config.yaml
n_layer: 23
d_model: 160
n_head: 2
activation: "tanh_gelu"
attn_scale: 0.125
bias: "all"
parallel_block: false
lr_head: 0.00943
decay_fraction: 0.555
decay_shape: "linear"
batch_tokens: 65536
Each number is 500 + 50 x the weight over its row's rms, rounded and kept within 0 to 999. Layers, rows and columns count from 0. Numbers have three digits each. The size before them is the row's rms in percent of the matrix's.

# up: layer 6 MLP up, 640x160, rms 0.259, rows 142-223, columns 0-79
# down: layer 6 MLP down (transposed), 640x160, rms 0.256, rows 142-222, columns 0-79
up142 090:455512391484566548518465480445442457505517449472533484555579458528493490488476516563472469526380519486455526537412453555449656498574491492499524487540453575524489573508516459525471448580493502501512495521431560549538522498505501504498599475
down142 090:523506553515576494516552453514459513541530529499525412621462491464419536616526457453548551558437526502483419483541470438393552447450592566439537538411469447473487507508545456582488474476548485506487526483508438489504446449443401557476575520
up143 096:442495485474529475545454468498630465521529435480542517420618497566444532505497466532520494507505545527482571589516573489499484436485547569535513454471545363508543510487498516526407502503523542578488449452506431558441359570543449489557478529
down143 093:502508509557534561449521534582444447504439475591490564542503571449503399491507525517539425506466490512462485537544618431523503461503530461565485525507512520490457583504574547476515488500481451542565467563568521533576518544475490488452475522
up144 099:480555500396500419376493452475431561503468396436569551493500557530535493445508455490464522458481516452530425465512504529438591512482522412428508512498497525468515592597552496587546518526485469415469423565471515396452499477550470584544470555
down144 093:537515541543561478635560534614530399478537543570442470542448506496472502605529582525565480522564477541456514495559542528534426454521506512548498577502530491560514447467418579510455437534486533548460602393532514511548491491496465319550537419
up145 094:515452541514580473469504448441483499460411466514473462569501558431483580507480456631555443517582419502635473453529510459472471486589498533446506514448551439434481463568510476513415521501469455408512506562453427514571415530458536444521445484
down145 095:445481507495517407582452491527517524414503410368483484498424539541410586534450445453491376469415491534425527497471491510482538512466490531481474442476502413503468526566450523523577544482414434455559556548536533498504514556544460507637489443
up146 110:579534552517493522431401551473494469451433520473451518520438385499336580464542489511433491547490556518546544492419556478494473548522540502514450563463510621446454533538443489477414539445504523451544505516510474469499531488518530559563483505
down146 112:504539571484583553589575481439414397561504510513449478428476534525409484549463491485481521513503533497507572438550464409460462561552517525482515529467397407478518490414480539518433497461583482502388568494534465536556539445577511562510462494
up147 103:532547537471518494504578566580492515459482451405399550491517468471474561501570554472561490539465474608487522463513546562587448509490605496518505449582503500496466525478373404467439463529477476485542518599481547484439499481516478457511541480
down147 107:481589534428468557475526467425440497416516422509479502536535487418421463534510475456527440425450501421490488557530542477465446554484451506492416470511612518542463552517523467505494484511486562530458469403526536461537552467477483477543439558
up148 102:481482500510457500432553542563573497520508443442356505564456442498468491415500417511519549516518503438566499570637611506397497402525552591456533523528531466517484400526566520467505479441503461494492443535522521549521459524531541460410493456
down148 107:433532514495628497432535524484549454491446405529516523570538533492466463478431620485535508476505512489406549484516477563517524436427548476586438435474511604511462486524461443534456507458481542461475607544441535510495531517462483482555439575
up149 112:550520501528520510449471493450570454489514527460397492547453454531532526521494522493429620478420482602534461451425476480463522465480638563462528520423482529506430543437422615407493518571505553587534532493497543482461609432515510436524477575
down149 113:547486470517431453555504479512502576468493540561523502543448563470500559436484544546398515454471576497455479528476493579556472577514493381608539520486540476555490540509489455507523443472445578503571566461450549538531454541527593581470528483
up150 093:498563482501491395474590485373521453522427439540491507499425528547477547564414534539416495398523493603457579506573511530503497571643538587510502498509500421533484522495498419450493482457432604469471449568426529535577511479540517511534487423
down150 096:445467539490552500526547539546477545517616540472449467521527588490505480476588512526541520550437448519506373555504547492519611449507552571468510555512579478534484420491570494412520534492520482542603511515471503576549495413499482487475592632
up151 109:517495491481450513511461494500470470517499529488460472436478443594464448563619572486465428466443405527560488449589542461475490431449534574563473523482447533462547485511399481525487367512495553465460514561497531492496510568440542493504574486
down151 110:562513378506459546452492545505526446623559538489611501470386441539460478486441561521488443436414454437511505409461482530429542508504560416549463457458497534530543543386526468589554492489584579440481526564474370586478531527450466523527528512
up152 087:468464525486500509450427555528576480419443510521476490566583545436498605587488518586646469488517594515502521604514409408433548409569529455545540508471464490583490542538451414575522435440519626474487564433531359482444520525498517417464517543
down152 093:556442457493517496395379591510432570510499525436473478431507539476498509471473536500522521579588476485420520518596570483544467469519425449501485454469546519497536517510515494503496473628449476467561474522447498463532454551428435492433514543
up153 096:410491580528423452534555468495490487461509506439563487522547456437510479389455468580529494439422446501541585516550526481497454558578538495507572498616442480464371525440385490435540402490427456525486527567568431546466488433540505453473450564
down153 096:499574493509455507564410470455484474490508540466511470489484406502449561525482404414533467440479467386508542575497490430517466524460516462412558536440532418519505552477461477424473403513523536507554529366535443469576504463441443475542498572
up154 096:480567532559547554396507511396604497562500535589479536600522501563493395447553464503487475502435465530617415532498497457523468479561566503625426397465532571531397583514533620475551579445444441508468456443498465441474537480503503526460461483
down154 087:530521458488499493538556574469414493512549508492524431467539439559520516536515496503518575479524555545513469524486512636556507486486416494482510563466547481548528417493469520462477536496485397497483451596515537570573426512430480436564520491
up155 103:502443459475528515493515555523532446581436508531549545547512439488485513466529577461471463489565511456586377531461455486522486493522604454615409566427486458517544508540526470484473409361522565435500500402552444497440454418476424536487479467
down155 105:419385471650452526585535522539471483459353578497431422542609597422509554562497519539480522451484511471499557514456530450529401501518495457533544450478552501502476482439570481514469532559493589552497588576496511477560483604556592509431546485
up156 099:524499482556593569521546498499537539465483459501544478529537596468489471502482433535513387428487384456490467459560497514473544409511503523437509446567465548559453376445545556522480500547440472549412429515459472461495600557508461471541553595
down156 102:499482579428437538427450514612549438571349555556407516497468562556566462585532463480467479540445473453385532484542477497530451447505475531524530458482370516535520550467580506432459433522470426582486535493501470517479534586431569511562498520
up157 107:487580545597468479479428532434477477378483524551433517442591559444459542449522546528560468496525531491460455461559474413477616475461534519498462557515503521573632463495567523480506449553515445473480536474555629425503554610547504508403452526
down157 109:495472514499518488543523553495535454374476472505411447392573518441597474505442472497446442477451451489429521514498491466590593521473450475425452417355410540550520517442434440500549478430447468485549503503518478479609553444526499498442588385
up158 094:557450548455478497517563467534504587439429552615409532504499566455499599553543596526462457517557512475523483413571547555468501559532445513467455502568498415487560556497406446384533474453448569439447491468447560480453477438549460499448482518
down158 094:464445514402512480449536557576470546486477507662538504484474446485476518627424553464546562466517522499521480515429427538461416510461456440439508514471485528506486478549557487562506494537475546450574529621491561582434456434448488475442571565
up159 090:534596454516547412555527495446583602532479551466536526504475445551436405479453542558554484573509523597554570500561498499523494462530453511490509453592491532470490530543483480633507464495516460512576528493489446443436491415419467530536378471
down159 077:448398466564511470444476510570469477460547472538514479484521582477540554566518590526465613467527468542529479471545607482596477447517527500559528525482501461460568518379521572464498539450484558575475492496557579480495522594417574474531502521
up160 088:490506452509597569499486627585468459451522434526492541513477457478536595555489576506592526565527541481477537528502459605436512559432532498514536390501418546453509587471466398531524508542532522525524526507565529472593529448480367595444513471
down160 086:467550535458481455483469461508500509514527469572474407502497418521430502494568526525522533475473486498554477446540533443586521472556512583454500413499554480532524472408565595459556522443396440479625438542501363445536502474427568571487530480
up161 099:534491439508455495520573434432427538447559533502516479524558484478493530481470505553502556556405501403542501424523499374484610519451465573499480541429399485473480507439551538494520493500587394401569525433411449378516532531489535553464534493
down161 099:490544459518476430496513443525448578471459491427482523419565575499461507462504564622445552424472545610505438564532480433523470444557559505527463365505586556530506496575472521540497493526526392519413499489596514540444501446544531457524452506
up162 099:524448500425499462496479417458437497494546528478432491556404606533507415484458482498507485461475465547518383484461469392411399527500541421531448559450492515504538556540546512498409498498523542548447570596578498470473471481471414418488559439
down162 104:447566532391617507537535502554535568484541442548484525465535490508500505457542461513466521504522497434499461505514559473550501456441462626550551565528417508511543429498479609544503565387488614513389466532605479453451540504550510496462519453
up163 098:515487604474398467456468575451520529460538544444495404499518504470428404442479517491415494576503463587587383602562514416436589436490452448484467474404431533480471575506563365605493553494443446459590489489427559529490566448535487504600451522
down163 102:593516387425555495481513530589426564497575476442567457477522504551488474437541617440565551506463496545410513411525460535542550562431467443542467471484566509499541603490446472536546536440508487440485525564550526508555489496450579482496442581
up164 099:434541528516419514566520500434537591493589496452539543525491478561507541516415492553454467572555583579437607455531422481451490465530556604450457540507543502459375595552474528521470563614530507554430482426506466518542464499418579509561503567
down164 101:534541496548504552461477427539574522595523504500456514491501566519433482561472484468472544464489440516478448450491603559511546604538430503544483503551559543446510525597525440514440452462495393537500549488528582458535614533530527399572527544
up165 093:561444487517495520488500429439504475500451541542567521441602468521464463550450547523454460442422517500459464485523496453431477563563545464486446524543504414495572519574505462479475532512467469609513514459453550512444511481547559542613509462
down165 096:462516486413587416477470529588584522452606446514649511539419552468405452541537491429490548485527470361445548540459549492514536436570480542507466482457533530560578454520469570570541392470457496528519509432489473488478545426520508518388557539
up166 092:547467435467544501604543507415457517502535461583552558478444474542501419464455466615447485524560472562520563553520480531491459467562446511461463517358422415440501461506488534473485561480463497456469442420536402484609527524477491533532570479
down166 087:461458604496514438397575478585508470444435525366442490480420373479450518474486534548522528440469533491476435450474414456510425505510472516545498509619508437523521497505500434455483407534501432434523496494519575397533414507447398525481440532
up167 098:571528465419581618419459513511455485497508558498457553394498450511540488547464491419503526583471530516520404551457435462421490445483542456459480435506521461403599504577492472547530531519520465478475497579447582506529473529467437486407552496
down167 094:535511418517434475460466473524431530409561492426530526469538390482503482469462545511445511496612455393467510378433538545533402496547507539465464583452526451513546475403593539540445400440558532509470428485587527481467408489426529502474542475
up168 114:571447430447521524586398566478553492477523490577461512494600504486507444482585510517503500448505480422428471565396484542561447493599502503429477419523556434479525506540515567447423399432458542459554507462460502572455548479448505548513529430
down168 110:467564490485587511432551453480585524550503480384549449536462460560541477488526469417546553569541529562542454482564459444481557591467478540609474438522465474399461517415518481499509585634545421496454492565503504510535501545519462429449453550
up169 098:469571492520491435557529434557503505492511520563471497412448478512490535508503516491539504554423528560549485509432430440507446445506489392535489473500493467542444430469546449495499595497513539568470482548493570396484581452535551542525473482
down169 105:466583451493575422533487471577506510415488628449562580598504385575521501555480490590519601547528494568509562414439486513543503430583544516562566468441478461499531532478538482451501496456456431531507508474488499572553524423565481459464515528
up170 095:409437541457544546519579537521566582490549468511397584510519470543461540532646458476536377525400462540524519494477461574564518482569504533518571546463488419499460481573499539529402498509470441499437500509588443501516463414530469565509459541
down170 098:480523420511511508474436525482470472447531485476541493479460458508520548504550483417437497440571624531424590516530522531518450557401504510548591579460482593652524464464356395491519547557472495517436460572433488471545537490465462567485555516
up171 093:511397536541482463511494548434504525469508478558454544436597477559513504487508631534542441468442477482546453465398498571504448468451484477533547424502414380522491572502600586544456491527499543531463491478508465530499459526425488493498363483
down171 092:531521452477497484482454463493490504506410446424548558538477470480558507525579555444455567424469492420432536501540412478508496546467510493480415494513503590473473455548412521474486582558422443447566448415435483591489449459486510401436396508
up172 097:497516529520444495501544423487493456475475515606483447450415542485428541549517559500561504598410489572507518527535559469430485436490516472577501554493470451440492481492505386488473503597485546505503553507492568448449511522481526543539567591
down172 096:564508427478511413466465550517549502521473524537505513467567535507542589584489492502539442491607447367497443514436487498488545518601432505554528558438411527421599552475495467542606491523509483586424427467513587544523478514417536521444419526
up173 107:469466456528557577507525402497537476440464534496457512476487480493523488631440534495521496540391514441471485562570474575499473498461502532486496500544528592484438579454369567468518553487549465473500501488574557448453578459554550475442472529
down173 095:525474519473441504475517456510513505506471491545479559474488575432448454462552544577453517495506464581531478480622489577453562590451528524534442525446490451520520394511480478491565462427473483537441545376400623598594520536442482411594563405
up174 095:476424491540569584515548474503512465547482494447435496529492374528478481378467550464527455523487467471456441443552522529458442542539556452520406498485474532517599473496558507402501570499549467529485451470496502502493457517511567525380490476
down174 094:488483575487452538514528462612420525550535503471550494428456548492543486503447400499459606569608542432488440512587547531504511564508400536524538554420550383526457499486520444543425462492578405497460516485486505475402449549471508466645479482
up175 103:498441470525522447543450552524576474467562518459469497454595552553490430557532488528477498441479551482466496584537564462524539521401526542427456473526481404545536489569517410470526455525376454541424518463516434590449497550566545534564461495
down175 104:490475508464410554474464572570458423442504466550484417517594621486429490584535484476547516438578584430554448463454527433532636473530542487487559526413529578566520527475426488496478495443453475535535439483540508453537485567470413403488546465
up176 098:459592548460450448464455462486531432455521550477510495574491418573513508520558605526395526471505515524532505482506545489546453513428427512488441532475454555533512512493500484509448527562497444462463490501432428459489567542444510453452557488
down176 104:576443439484522532479474461522469506464452439477622410474504468532659521427560564505554545532470484420539487537490544493504474515505500468524499515465583509556481417451530593496455528446492416512589492538549441496514450495510524450668438557
up177 102:506485542470455573521468500490479489486380509597569540520575443501496464581512622462434458539549423505630534535531532477522460419460534489460590452539513509459371524498592474549463389565523487460494380533451526475515440545416447533462520464
down177 109:455559500518521464510441463447549534531455461542455427546576446567459518521531434494463496501539479597533561472516425470488477490575404470533434540519473447581605565538504496459474402547514542365410421510569464493597537480483451447479507515
up178 101:494566527525522511454394539472525523483515487435502466462513507472519412451554527516493543436618497407487402491534565477477524541471456481540544386502500599471423570533482513476453454477408564485620592556500473380541572451547556509527396549
down178 101:512543553542485465416571506538452530573572557640527474435373479470563619515467462470502576489527527563549531453573565529510483543526386526543485524488381517591492513516550451499536415541494505624484452548491541504475565492470458456531438521
up179 098:491399463450492582510504609510466497498530483465467493533532436549598398478542479646497578530528558428411457512588552589522448591504552534514523472518527486523498523524486427547504457549605585449447539528536444454486442536476541462591438535
down179 094:542572450534492422475519508495467539513545585525533448457544513446452563457525451487526497435483519517441597471462440587457429505501391463511489546510537523466548516461512526494578605436430394547450490442541570584440527454517545622397563490
up180 100:501561479466556468444466412409542608430446552533502557518529422452586456462448546566463513515504478490524555539483517519557484498448488452473451424430449473488572493439458539435429521506453552449457467426617514423518461543441481487481505556
down180 097:474470521529502485444457489525479402598498562506538462446512492520434468554473470520563543558492512451544514439453546547554484430520506535423534550471466486436532536495483517504556501512491453509462511512519562520557409395529519419466507480
up181 090:499590505449517499480505473484418485516416551443517492532512481544484480615555496491528528468525499568502472531491518526494510471620509418508526583526404464634586449426534456561438536399556529493495531509476503488465498466554507531487512513
down181 094:504486499464529523478511529489460518458485544469488525469457469522487477539463472509468542472421474533495498503535544525530471477534435476587448367456415481477591537476557425543522441474588410579448573521565438472459454512558495546571460532
up182 111:481427526560496503561564458380657491503496595528453451451465535455500480540505463486444534558644512523426458529460557482516460502489435562582558493416523425481561471505509471522488492477462468487459496503485585514518474472421456522585495487
down182 100:466479500474481501481505566508533562515551483501556506571510517476477444466579442430446491543446507426438533483469493526451424464507445537420407519552520504514569432475499569424529453482513523489576488521590493485514583516509461517635459446
up183 098:523443548506448514461477463447480657470577630429500506532462493556534512435539492437474542521518446510474411525401539533460526575507445533559538489554609455454500538488542441581474503524461566488462528451428457448492438487498591537524530500
down183 096:477469488516478472525579473529487341454496505472505431410534522484509545452485532492527456479411513507487558499587488470520546536485488458482519492529604472486558463485478493537587510544560479481564563513465574533479535434503463427449429505
up184 107:445520481609481577424500487507484507448558520588526492527500485472483550450510481356419544506454541522549433549592405481498531504414482500498495528516418511411456460473495403494508410537456468545516574467497463634577472476548562537473506472
down184 110:517621531488594473457488520616538414620568441443448455536503514471470517521565576431520546538452481501430425474496511524561447503409513501497486468520431469456591494459515557469477427525508493547338476562475465510501540513515508462493442490
up185 106:487513627510488498480500521511470485438506480473561510482396427489529543428541545499520518474483523614552533401469585433487451609536559510519518512510441506492504480496544461513449446494473443446523493510537464428498481439482479439566521476
down185 109:524541480458548442535577496511499466534431461509500441500521566428490455357445448564461559506490505505528575457555455465567458449548498484474544586396520545592544560536586520481468550536481538521441551486574456457578506498530426573498550450
up186 094:462438464500541445547634484504501486396450479622479479409474500499508540543551427473491496554522523589529430464546465553532582511532566499453457537439485478629447577491447546484415393513450513464406529542451516551494526610508584490537419541
down186 094:453462506506556450530486493457395484513552508434527497425531457523531534456465636509478548512495496559508447396471544506499494526535514463436460502591484425517527489388442548539504486537508575520451585587457508510410519515493522531559476429
up187 104:490414455459523462461556449437582500513453517567576532564475523451485515530510489580494426469553446462466523510529573482442422544480438489502488466538538417469473526536554378520483455532639448482469481432478436480536460409482454541394502549
down187 106:508433504437542472514558578517538495555481505511591551420507522517489582516513584494506570565563576446509541423603569479471423513461455542553451518448504454533564499530396500423469443517479482573515531437416527488496502559430560502522463507
up188 105:595567506507412455406522497453467486472487578459420540560455563578574491474440510406541573569414429538506456537468571468406564482479418416550446419538424460500480472536526406471492544477525572502528489516540562502470403538520546467451553429
down188 124:494510466502593403417445487496478469542465426618505516479500597481499487416514515523494528568477563530475528529426587410502546474420493436548371506475421461591488449514449406468480521524395478524530459541509515473489481494555583557487507523
up189 105:427636570514498440538531528532474553470485540618446531496480477530539477557522492497482497563535495546625516488462511540441533575547517463489520510439474472506462503469542420535557430462540460547571506498507479505548422474469423538451453473
down189 104:517521541537413529475614494533473520534557442594526538517552502463531481558573506467561470467378537522513458545480496490548589594455459536527451481591530456454479551474482616472476523446526505535474488525509453539539513538626551476482555493
up190 103:454573530501507506503364448471487544440507526518536454458574465531475532406411497501408463470410413503538455500529559432485499501529440493576467573472482537465440520532607410441522426451550480519526541508592517520577551462541569537529477490
down190 103:507537526467414518498468488450478546457537497480498401518525463524507604508501548358485546498585534478491476515513496487516566494455539484508579515455397561525506475484553421516520504578473508422450542489460498501439460531514673579456434528
up191 095:502451485583617475548513462523427483508461560539453543571496469578443496501459443561481498543499494564528425475544415536406503517571583454487528486460546431368439557524474509459553560454526490503522509564538528583443475479471458551486476435
down191 094:486377546571512461486530570410564528521520467428460368501491503503418483438458542463502527486489481414526447536510479441523509475497476570439418487513555434539483448505526549558525525545435374590411497481561547460566503442355555473550569504
up192 112:463445524597512414449418488433490485507532525507549567494530509467351601520498546609546456515482381435549519456399466484530432562490458503526444528493516579422527491428563520481581530467582521575467552544474520475532555477510562565548549567
down192 110:475568508554563418542558502452532407527501576507593532570537424515580537524510503530493579485421452444592509481444430501562353515544546596534462477498554471558512452419444470440434520512447431464572486507523494534528463510605448482472466551
up193 100:509463418514443521462495479551562460482541571496503525581517495552445581466419499581571523579544585546534608458504454468534396587439520479539519430583541533446500515517488472599416468451559339520477522491436491502521504421581504585478486418
down193 115:517473526428467449466555520540429485546539464439429504570488448552487564522491461478564516459449512484518535507471466480589540473552440538543421493490600511494557576472520558585503451432582481507503452459544447509559499494457490522438483436
up194 103:410580480345573466528456480441436561594524517497524523516453457476536499447504574426491493505532435521518487472541491488568552530404481558430463602364532481473535555467517475554498454431506473510515584418541512408460574474571455567517614562
down194 113:496483549425520473443555558530457467455513451525548498606550418510442497434553506466494550547429399424431513471478508477549575508511495514568546468503583565449557611514421544527472523450538518598439521470451512547493485490548420439464503494
up195 101:528501461437496495567512499506446520419673565407505482570427436491429476542530538586455516531488575553490530505509570510474455498609569383562526643469429538518476530522527454512515518565391543544454573466485566557412469567505461508518559543
down195 104:543465509456478469498412494538550466459491533493597575521483503531508472501455591503449443410467597476514552623565409497464469499552480560442462534560496627557547514485523520574547578483458461423506487486485554491508506448580415460442583598
up196 102:510403492484537467456461564504503478494549438462453540481509535583353520451523529520512468491499609529540451481530461515520520476568517519547493538435447560557489425539485520412508605490592473497464546517525473489571559556528471423509518443
down196 098:599547475439384478478534533524535505489591559573473483540563524463603488534512477489517439474480501536512497607406506418446506472541527498414479492477518453490558578516463435503444468458528418542469428483516482553447468498513526564486560504
up197 098:483440456529499455470481519559523433525497474474449482502477462444476527436504462485484494474522476544493450568525461527600378446551564570533437546487483466444459557494546616484521610577482518431437494474495470558528533546516485473573550507
down197 099:453487432401495475444650539457474462423515495472384402515465563532500485515509574514572562479456596503478513469461475566523501562590435479492506413640499453494539468461470511457463477476519518430484514517541417513516485504513481503478511472
up198 107:530566525519611477558495519429479536581434519498444449474538499516404533430490463516443480569537454627531472506494567573546566479514506484484467583481522406431529526465492527505460470516477484464460470531499485513576488552501493534448591446
down198 105:472501457458529484464500490455556454495575442480556597503425507415522516527456511504510552462438509432444496531505448559447511500462623457551506470511471530554531549521464469580504434468505426595443560466492600615567540518497374517513476535
up199 094:473483383557509468522499600504541458508497508593445476458447563488437394570452529524510425608565579500476525538502464416499492530456467462419471483537444611484568480464518432453524589516498521503568539462580490474502483470492534545435511564
down199 095:511529487586485476516490574515516475522560493507558408608426478497442514544490506379557504428440391519468465509522482488537568542586462566451522508457606529415539518472533489610454510626450463500575459429465541581519473489550518539463533505
up200 102:525577452481514445417477534440471426489433462471487596542539395523591526494468535467607530479512549451498573459473507456471521482536610493507451615486487561546484571486475408441434446456509556375537457405396535531476520478467534502563468490
down200 099:566475457480495480514495566665444475473492504540529476514483439491498485506469495471469529454457438509521513502481588541587412566544511530489550512478499499491463500481487528563512432624565461543543521552496502532582485428479443503509473500
up201 099:445535497464489530561505523524472505581482567531562495439489472455610439452433427520536496522519447568532685461547544469428471536577545582509440484494488485430613459579439480517471572504434502443520510435441440499479539458444498463513514452
down201 102:437532557468660461542483533485457524381517430485498443492424603483441552517533431560509525482612457609497432580504574538552567523453430572466462440490535569622478476477512486565452571475468530467525556509498508479475588521468489528458553554
up202 106:489538466494503536526500548535536470536525552442507495505505490468457446544484427522399493444555484576526449476502484581541472443488512591452461543470648600578539484584496533529458440542538424616409485392407541526554447538545482453593439533
down202 101:473565498517484529446503540515542481485587494479435402506427474324469498526516518410538463494455508433447571544574462530446506368437484521478453568477490521552365573437518524483540471503499493545510513499579431503514501543448583436411549428
up203 098:558567458476481460457517544498481406519464501497528538534419491417488502494541535581490382486572485544498484456527563515539506501548425612401444549495478538429485472490536475566515487475486436465427546437527473517430520484511512577411648457
down203 101:505525471577438465494579486465529475511481445463525530582473404521462496529504480430473477530534555559513518559489536535446529409573439561537570485442511460441463475487487445414521484447452492573444493486438550604532610447486487533557599431
up204 095:481514479518581545477494369465440550405449565549491468454565400447511539452535521496499477498463513536460438521451474486531563513573523533560469504520545441522522392494510508476499531458512521440494644518447549584469460486439523453479441476
down204 087:422488466479428506571509556521505437556564521415515525483437486504511362543552454538534520590555560430492462529506433548502393486425487445506517519492482431480411430430468481501553482577483512485442409440525511381514587495526529517458558482
up205 100:439468474427474459578535457478561509505485500495555554577434534481528514517481568478495563548545631444512421443493598404513555514501462438493449463559561409493537483564472414578391496476485503438459589528501415557498440469451504478517466501
down205 100:404526637487540516570512521469410361487512485516549490585492474424488485501515477523622587485517451507517378465557519496473457388504556508468474471502494375503534538520462520501531492518419467477501492522526491515506500585414541447422446406
up206 104:422503541531529462508534507479454410466390481540452531384555493468576449449454503530517526530559465650473457460623582504515533498455537540532524408538559515480478489470437506475437499485412422496435523446507590527575466452475526515436465513
down206 090:546564414514505502548498535544444590534646432480495436603495531542495521543494473514421470434429498464549579503411521493466463398532500451512522490505413506474529504461564510512594520425543530495537488511504449475443502525485550484591478515
up207 107:553541507601568556475467408509479424400469461609509583491573497500518449509453525432571519506380497513518466467374511517461535351475467589488562498468522605530524479499469531518549512492497445458476523487408510444570452418469471543508513502
down207 098:500510552539414489485636567401513440424495478430517554424486481476589498536476439534557451532526472396497444490539450481452431592494587539516482476607519555509495510527479594437556479466507429520487542468564515459432567503483503461410422587
up208 092:399392475568532444558550570422501499507569461497502541568497501545499554584446536487520517592468413502475503439478502386520529482515520471428401463537582403552445488504442532468559448452506528465450531551461500555486498508490484494451522569
down208 095:459460494505459470508510462515478529587518460416414462571492502438542532556410545456419503427464486497560464566501579474512572435575427425528407510514481505452405519498526481547567433499397479483428535527515544481565435479377510462382465572
up209 102:497523441480550478484536500526595510482367445547573529587524513493467547520544496508476444517474488491440511555442564449539578520440516532458604534417490446498557503513447550420473498528543510523437514513445460513541509467451523472469453529
down209 103:514406523505507415559443513544399451571593489479444460474385451470518524547443470386387539422556444503449484421516545500461534466479450417493403532477556462429404534482534494522533445489443499476511490546552569587515553532509404521498492516
up210 101:451474621511524578487421438478551446524576526407434477596432457484418496488550450536415487550483498452530484384599512530590400466448517549557509475489503443461516516437521465470509492529491563483496497484503452585457564539458417484449447578
down210 101:508511533507594497345472534534498423454516514510508461423479489454537490446466540504535529562517488426537506561508519509527489580468391544473530531514593505504571464501446402439566489483408563536578420557510481503533513509524487454512549456
up211 101:551523548616457485467484576480465498483541532483619529474487447453418435418490560558497492436468467458499462517625462559537530555460557419463582509547497491433565490541441585422467472457556455431426509506567461510488526426473410475526434598
down211 101:476426480376499487488542458518562430508471445430445398520474500520503579538483394450480482482566530520470533548466457401458497509460467552545453460485527514554524536482489337582503496550486528451561445456446529555478427523420582508515555523
up212 099:469500507502521573485457608546508502527484576486562487441449490516462554499463534478479455455513491540427434484431484539424548453435469472541496446606539505540499447528500483550447423462553455434545559517506567504494508565435353540531515483
down212 094:450473467395466449530530470582539441587483419445456509462574428498587486449462459517461539541471449439550483413455489500555498511484539470491499611373514565508540513487502524459555531555431535636526426531502511469583483447482565546461583512
up213 112:565590603555516600541587365502533587411350494496550495512490536481523500446518472555494458567451474538486447464460379585428563496512512504616497504499522517526439498496481464445466464478495527507557536497569548521469437481530445531489465452
down213 109:479492468491555537486493542525495529504506394572472605497490427552465453517547535564478523463476561500588474504612559470521432555492516473520419473535512506451474452547537473515465589548486527527495452541445496508588514562475538481619413482
up214 111:425535430525538579529511530508467479446495509497494546469596444467474482553491522527440426440559443533478463523479478507476431495551572516563395529433449514529480491458524469511406500528445433495522476405462503549464587504521529467519431549
down214 110:484469489438461467435467438413497545473564530501586518566412529555534494448448443532481490566566533541430590563475421409505582457499515568512518494582509450499594594558444536432475508454552532470373401517479513486494429465596483530442559500
up215 092:504427480491583553585505457554530530511552468482559534569437555469591613522477543467524475503462552493573407484455494595451576463422476533438509490479440513463527527463483538571547541464417624411526502475453476504529495520525511614521527561
down215 087:411442613410508523457616503611454459491527524541438484503484528500497514548479567398542528486510433550535433506476486543486434568456457573426519487495536551418507503508514404427563559521447460453619553524527479578413407494503520463463486518
up216 096:435536547450518517583495552582469474545540437550470484466448486540527429443464429534474492505484506550535518495514475473500496425473407502485599490537404519554435496559528437501471548433434468436408446488521545449529473487417417555411636467
down216 095:555513487496528478519503468479548550458529547481500538471500377517512526614489606457525526486499439516479510530504504473624558500468513500562406442514536462402545556497537542459493487588575509481576518495480499556487513580472525404519477579
up217 098:614504491501614513553428470545473371432539452490628551442478517437528506566554475525474570414436531409495531524507439521480460524483436507491529436518507463629503483554541524549444467459457448468443517513512601537593404472546574476494563486
down217 108:421533547468453513484502568399515589545458476529389439518487521555506500480452562502517447551571434506484533503438556497441556544533555523508471502526495534426464508428432530454550548524527507497551499510453406494440508469436416550515391543
up218 106:513522427529562504432450508368496483488528561563465591504547480511454546443513540514618460460503492535486541503565435634488461525488485571491544465487490484426404498467458540503498581530562558461505510451478551452515457544419572505506485432
down218 103:524580583505445466568548458522535564484531434468533413486505469488510521449467505484532544564509508545586488443440583429481500534513579459518551544462516502517596508498508499461470555532519507528471480491505573518450581376565447529511538522
up219 106:486476519542466546406512536508507441456546451522488475465475450486486460463553589475491477526562386604478527514596475468489525330513488421480524415470581544479503525433561542567452536560393407513440488532524543501497514541529463386515456535
down219 102:554552409477525505537438534601458515506507517514433488556463507522551415496525582583572597523438564480524502515490556567492567466525399502452505454511440541475523542573458467585459514442504477503679496473457491529538567533515505456469485470
up220 094:464474494483507538561473460517494522547396438457462470517509497631470485472524597524543492442501476507457535507437558457474471473502423610531558458466477499506490460448557412498476470455553389532572465467513524517514495499426555590528533506
down220 100:577500555516455532567541501523440562449454540447545448520516515424471599494508473529559482495521434475592512420471461477532575484588515516431496478498626570486535494463490581500426505517561459519533517502488501523454565565505432421535528585
up221 104:565521539514482503518515495464608421436556515502394630506449580537482484553529589449457464572430484562541531564506492492556430489479498516557483602563551516558448527523454499519549577601502510512462479409467527442409501471503536479577564556
down221 104:459467521540430429366577526591557523528518437442463555459495483468527489489530433501515541525492505553483534434610531548475484451527400519493503434459515503402466471537584452399463504463480380495390442532390533493476487553440545476637454479
up222 103:466522547485496432479502559437438577470559503504445451483492422427492502526441499631543460537497501453560507544548442473470480456489486499481533482584474573468403443538472481473405423566500530482556451526478548588504518504486603488557431565
down222 105:463460500478443532602614522515512561501497476532498509556485563497356495514444444549527541557495627405539516569510531555508442512490458468446538561476480506566518458543494569505457449468542473479589415420460466469481503581514519457461560483
up223 106:424535398509537442522525363450512484484475536465592433423425501516467524557517477436517460487491451583504496396462521464519519422488474500526569399592519513545519540414498443528478532530567601493479418506481457577533488574537562428533484498